{"num_hidden_layers": 8, "num_key_value_heads": 2, "norm_place": "pre", "rope_theta": 10000.0, "attn_scale": 0.0884, "parallel_block": false, "optimizer": "soap_variant", "beta1": 0.95, "lr_head": 0.00994, "max_grad_norm": 1.0, "warmup_steps": 200}
Each number is 128 + 24 x the weight over its row's rms, rounded and kept within 0 to 255. Layers, rows and columns count from 0. The size above them is the row's rms in percent of the matrix's.

# layer 2 attention query, 256x256, rms 0.0588, rows 73-78, columns 0-255
size [103  99 109 110 109 106]
[[112 138 118  92  92 160 151 137  89 126 113 137 133  91  99 131 129 119 130 127 168 121 114 100 122 160 132 122 101 140 127 100 154 139 152 164 172  81 120 121 149 103 121 156 139 163 141 121 101 121 153  87 167 112  93 117 146 116 106 151 146 154 138 111 150 146 128 150 109 155 118 123  93 112 136  89 126 125 123 140 143 132 154  89 123 144 174 118  97 166 157 131 142 151 123 157 130 133 108 152  93  96 135 125  76 142 118 156 115 115 124 107 186 146 118 151 127  96 117 121 162 131 116 115 137 142 118 119 130 131  95 102 128 100 126 160 132 153 121  96  98  98 141 126 111 141 114 137 127 195 129 159 192 132 139 120 108 145 154  95 154 144 121 182 119 139 125 148 124 136 111 135 122 103 116 131 123 127 173  78 156 154  91  95  99 165 149 162 181 133 127 146 145 118  93 115 121 138 142 107 132 120 144 156 153 112 120 117 152 165  97 138 150 170 113 146 175 132 126 155  67 137 149 157 112 130 138 199 150  93 131 117 159 135 116 161 201 111 141 105 133 146 128  88 109 115 136  97 168 129 149 131 155 102 136 132]
 [159 127 112 107 150 157 133 116 126 132 129 115 102 146 131 139 108 166 157 155 130 134 113 112 124 186  92 138 131 114 137 130 119 176 108 121 131 160 128 110 133 137 122 144 100 134 127  69 168 121 169 149 126 125 123 130  68 134 146 126 109 156 121  74 184 135 116 108 124 123 138 153 102 147 123  80 147 115 124 134 109 145 115 130 136  81 133 106 152 132 114  89 123  73 159  99 116 166 120 136 118 144  88 121 155  83 121 139 113 111 169 138 117 108 127 133 104 137 151 119 141 145 124 170  80  97 120 119 150 164 137 135 107 149  96 159 190 141 131 136 124 132  97 154 151 136 146 103  75 112 107 132 146 111 120 154 145 150 150  94 155 154 152 112 164 148 190 107 168 149 112 110 114 139 138 146 169 114 119 111 103 142 122 147 115 114 133 116 132 111 120 131 145 135 111 162 123 102 122 120  72 141 188 122 128 122 102 109 159 141 138 114 127 116 125  85  87 131 157 156  60 134 130 125 130 116 139 153 111 114 112 111 127  96 113  99  84 139 140 122 120 207 127 150 171 105 138 123 147 102 162 152  92 131 111 106]
 [168 176 109 119 162 116 169  92 160 145 134 141 137 132 120  97 161 168 107 187 146 115 144 123 193 134 127 143 109 118 162 145 120 113 151 121 113 126 123 160 127 149 137 142  94  56 127 115 132 120 130 147 143 100 103 129 121 115 130 165  88 111 152 121  98 135 103 124 165 123  70 141 115 115 109 109 164 136 147 147 122 110  93 129 137 144 135 156 114 147 150 118 163 153 160 140 125 168 134 146  96 125 135 114 161 103 116 139 147  93 142 158 144 106 136 149 128 124 150 102 134  99 116 156  98  92  93 126 144 109 137 128  83  81 178 116 124  99 124 177 128 109 134 115 118 156 143  97 100 106 108 121 139 112 124 186 117 151 106 127 120 101 122  93 131 178 128 162  97  83 152 145 188 100 133  99 108 147  88 142 134 137 107 120 127 114  95 172 132 100 115 161  82  88 111  95 120 117 125 108 151 131 144  93 145 150 129 141 126 152  86 125 117 127 162 103 112 160 125 140 105 125 118 113 158 157  87 142 128 146 137 146 140 105 109 118 106 125 157 113 122 150 109 115 192 155 111 121 104 124 161 106 124 127 117 120]
 [160 171 108 137 125 109 113 127 101 100 126 146 145 124 148 144 155 142 131 114  77 136 150 122 126 118 139 174 126 134  93 153  68 108 158 102 142 119 113  98 179  96 121 136 135 139 141 142 176 142 128 137 148 127 187 161 158 130 194 104  81 115 147 153 105  96 148  88 103 107 101 108 147 138 131 103 117  90 152 145 143 137 138 124 123 176 121 116 153 108  92  96 130 111 145 137 142 144 145  99 130  92 109 123 148 123  98 102 125 124 136 110 120  78 132 104 144  76  93 123 122  82 113 136 148 109 119 153 166 133 139 135 116 141 116  90 139 117 158 127 125 144 137 100 152 102 112 158  92 154  79 114 150 131 108 136 122 143 100 130  88  93  91 113  96 162  96 138 142 116 127 140 174 146 127 124 123 106 136 164  97  67 168 124 114 132 123 158 120 154 151 127 149 129  88  94 142 110  99 117 187 139  91 142 153 136 129 132  95 122 130 116 137  76 134 126 123 101 159 116  93 153  89 138 136 125 104  65 114 134 117  79 129 157 131 119 149 124 128 148 140  77 143 157 125 123 109 142 115 141 134 138  97 135 134 135]
 [166 148 116 168 154 134 114 137 106 143 132 156 134 135 157 156 160 102 129 118 100 104 114 152  86  95 147 163 167  91  94 163 123 153  90  92 144 162 129 139 115 144 125 111 219 141 115 127 153 117 108 144 136 172 151 149 129 119 129  69 108 133 137 124  85 131 122 116 159 131 111 147 151 108 121 146 162 143 128 111 121 153 137 162 162 121 148 140 152  86 134 114 142 105 118 123 145 177 129  95 120 171  81 149 120 135  90  96 126 119 135 180  79 108 118  96 121 165 129 137  70 130 142 159  85 131 144 138 125 109 152 161 143  90 101 137 131 115 111 141 130 120  96 122 144 153 121 156 107 126 119 120 150 129 146 147 158  79 120 118 128 169 131 112 144 117 150 131  91 150 110 109 155 105 138 156 128 124 176 149 116 105 120 159 121 173 150 104 105  84 102 105 120  90 161  85 118 107 123 156 128 143 117 124 128 103 123 134 143 144 149 135 112 133 134 119 133 143  90 109 124 143 112 101  90 120 112  76 114 152  77 105 121 151 148 153 152 105 140 120 124  93 148 143 159 152 113 136 134 139 126 164 141 120 133 186]
 [109 134 122 161 121 141 148 133 141  93 114 138 123 141 145 137  99 120 109 134 102 140 123 124 129 127 138 155  67 109  84  81 132 129 123 100 162 143 101 148 111  99 162 155  99  86  96 137  90  96 173 156 152 131 142 124 125 130 141 109 100 136 110 140 124 183 101 109 152 109  72 143 151 141 124 168  91 115 127 146 101 178 166 123  94 136 152 132 139  90 122 127 127 155 145 144 129 127 143 184  75  91  98  89 172 132 137 109 103  96 155 146 126 126 152  96 100 106 181 102 138 109 130 106 121 173 153 107 179 163 138  97 104 147 121 143 115 134 166 104 125 111 144 136 160 103 132 158 144 130 125 142 108 112 143 159 159 114 118 132 127 101 121 118 101 106 136 115 136 174  99 138 132 146 157 122 150 156 145 118 142  84  93 110 170 155  94  95 116  65 171 100  93 127 114 157 156 122 108 144  85 164 142 125 125  91 129 129 138 148 105 136 125 119 117 152 133 108 138 118  91 148 127 154 132 134 129 151 101 152 117 131 144  92 149 135 133 123 112 176 132 164 129 162 155  95 140 117 130 103 112 142 135 152 113 157]]
# layer 2 attention key, 256x256, rms 0.0575, rows 73-78, columns 0-255
size [ 98 101 108  95 111  99]
[[109 114  91 146 138 111 136 116 117 140 113 117 107 108 177 116 134 134 138 121 115 102 141 189 122  99 101 126 127 116 120 156 167 106 150 158  95 180  99 120 121 157 123 108 135 139 124 102 167  81 119 135 189 161 135 114 127 135 152 161 101 100 100 123 156  93 101 141 155  85 163 155 118 142 115 128 123  72 164  95 130 111 121 140 170  85 159 119 105 153 103  93 131 130 147  85 154 150 183 133 151 120 132 118 116 110  75 132 121 174 147 149 160 109 133 128 156  91 107 104 116 136 147 125 180 119 108 149 108 102 129 104  96 118 126 120 145 137 141 119 105 121 121 154  99 120 129  87 137 139 119 109 124 143  96 127 127 115 132 163 110 135 130 138 149 106 148  99 143  76 164 172 119 163 106 107  75  90 101 146  77 149 147 108 160 140  99  91 127 106 102 119 145  96 125  94 107  92  88 139 104 166 115 151 153 107 114  94  99 155 114 133 120 107 157  94 121 113 150 144 136 112 127 106 104 106 144 141 119 125 134 138 107 102 121  76 122 157 138 122 152 119 135 116 133  86 119 145 101 135 162 135 147 146 130 163]
 [111 115 151 131 157 154 126 143 102 138  80 127 149  44 114 125 142 103 109 108  97 104 104 131 114 110 179 133 125 127 108  93 123 131 143 147  89 100 126 126 124 112  93 145 137 129 131 118  93 130 152 106 113 165 173 143 117 158 111 127 139 106 159  92 169 106  96 115  81 141 118 167 149 156 130 119 167 164 166 125 113 122 103 125 144 123  94  95 138 130 122 175 140 149 122 140 130  93 131 126 104 127  92 127 145 104 149 117  97 117 127  96 118 148 110 136 111 158 147 136 170 137 163 123 133 169  87 116 117 127 133  94 174 159  93 117 134 106 112 127 148 123 167 119 170 138 115 124 106 100 135 141 143 132 153 121 143 155 113  98 161 197 132 167 136 117 121 160 109 119 105  97  89 131 111 109 150 140 136 118 119 122  92 121  79 110 156 185 117 149 106 100 109  98 142 143 161 123 110 118 138 105 152  80 134 144 150 104 122 106 110 115 130 153 101 158 117 109 125 121 153  93 129 138 101  98 101 140 133 133  99  72 134 122 134 186 129  97 128 129 117  93 104 179 121  85 156 127 109 109 132 158 132 103 143 172]
 [135  98 137 136 153 140 120 130 108 134 113 119 149 125  99 132 182  99  99 125 137 125 170 130 119 167 159 128  85 127 117 153  65 133 145 106 132 185 120 123 100 116 140 134 123 161 144 110 147 127 137 133 106 136 134 108 126 140 163 111 110 132 103 138 103 116 151 173 129 122 177 122 150 154 157 140  96 175 135 116 126 112 149 111 106 106 121 142 126 108 127 115 139 134 146 149 118 144 140 124 137 118 144 117 151  91 111  86 138 107 104 133 138  95 145 116 152  97 129 129 127 126 137 145  76 126 117 125 106 162 111 110 152 154 139 120 145 176 148 142 141 131 128 136 112 114 219 152 163 153 114 107 149 144  93 109 147 124 140 119 133 137 175 139 154 169 147 162 139 140  82 112 121 154 147 166 201 115 103 114 118 145 110 143 109 137 145 132 143 128 142 104 116 136 132 156 145  81 135 144 124 120 151  88 102  54 112 101 114 128 154 154 134 115  86 105 103  98 144 164  40 166 118  92 122 142 141 139 130 157 149 141 125 104 118 143 116 115 144 104 121 155 116 121 130 103  91 108 121 131 145 163  78 127 120 195]
 [106  75 121 146 148  95 132 158 172 103  79 113 114 109 128  84  99 104 171 131 135 135 136 134 110 106 150 151 106 147 151 124 147 148 175 135 158 128 115 104 135 105 143 151 108 149 141 134  90  92 147 115 126 144 128 125  79 123 133 134  96 120 130  89 119 147  99  99 131 122 113 121 141  90 132  90 135 138 125  87 144 115 130 110  92 140 124 146 145 163 126 130  99 102 112 119 148 161 153 122 142 130 177 134 137 163 188 114 113  91 110 130 132 121  99 133 147 120 113  95 117  98 108 130 118  87 175 122 120 147 114 114 110 169 170 132 114 122 122 132 155 133 162 113 119 110 143 143 159 123 177 133 136 129  67 125  95 133 120 118  90  72 123 139 115 147  97  97 126 106 110 195 118 147 127  90 152 155  75  90 135 164 115 165 151 151 115 135 100 114 118 106 138 138  86 157 126 114 131 171 105 138 100 111 162  87 106 128 101 113 136  86 118 154 140 134 150  94 104 131 156 108 144 112 153 126 157 129 159 126 180 165 132 124 155 126 129 150 119  91 117 153 117  98 169 106 110 130 139 121 156  79 109  94 128 150]
 [112 171 137 133 115 157 115 117 101 101 115  89 167 117  84 175 134 144 116 108 110 170 114 126 132  79 155 131 123 159 130 103  51 137 110 114 165 132 144 129  88 156 125 158 148 141 141 119 104 164 137 175 110 126  89 117 121 156 137 140 110 134 110 141 105  99 175  82 115 126 108  62 106 138 161 112 150 106 147 113 112 110 107 142 160 158 165  98 139  86  90  80 133 134 139 125 139 125  86 127  96  95 128 161 100 140 152 145 150 116 145 109 140 128 123 113 121 126 105 140 168 151 114 128 114 163 108 166 152 126  78 162 127 101 137 128 152 142 118 150 115 147 159  90 127 130 115 162 144 119 143 140 115  99 173 155 177 158 162 132 116 145 102 115  96 131 122 195 115 133 100 131 171 121 147 113 122 118  93 119 121 104  93 131  75 124 121 139 120 113 110 116 140 146 114 135 138 144  89 125 122 103 125 131 133 111 152 119 117 140 124 147 126 143 161 128 167  69  89 114 126 154 109 138 133 139  86  91 143 173 142 115  89 140 128 123 152  98  99 143 145 111 124 151 124 183 113 133 130 131 108 132 153 137 120 126]
 [ 92  77 148 133 120 109 129 132  90 129 102 135 133 179 104 105  97  94 153 118  70 102  87 149 102 109 154  94 154 104 139 113  85 140 103 136 113 136 158  72  89 136 136 172  85 126 190 141 137 187 141 170 142 122 114 124 145  99 106 141 116 145 107 149 171 156 111 150 143 119 133 123 112 190  91 113 118 110 130 116 111 128 138 133 124  75 117 152 106 132 107 131 140 153 110 102 158 140 140 142 120 150 111 140 144 126 143 122 121  94 111 112 139  95 135 145 153 132 134  91 111 184 141  91 139 110  74 164 147 122 161 159  81 120 121 143 149 128  68 114 160 108 146 136  94 138 147  80 144  86 122 134 126 126 131 121 170 128 136 122  87 126 130 146 146  89 125 127 166 152 131 127 169 145 113 125 139 128 138 145 115 125 120 112 134 123 146 147 119 134 154 103 150 107 129 131 149 119  94 160 113 145 129 150 169 129 161 157 152 106 123 139  89 113 168 113 131 134 105 129  89 135 113  89 116  92 103 158 141 102 126 161 143 129 126 136  89 152 171 141 137 138 141 137 160 122 116 143  82 126 165 151 126 125 124 162]]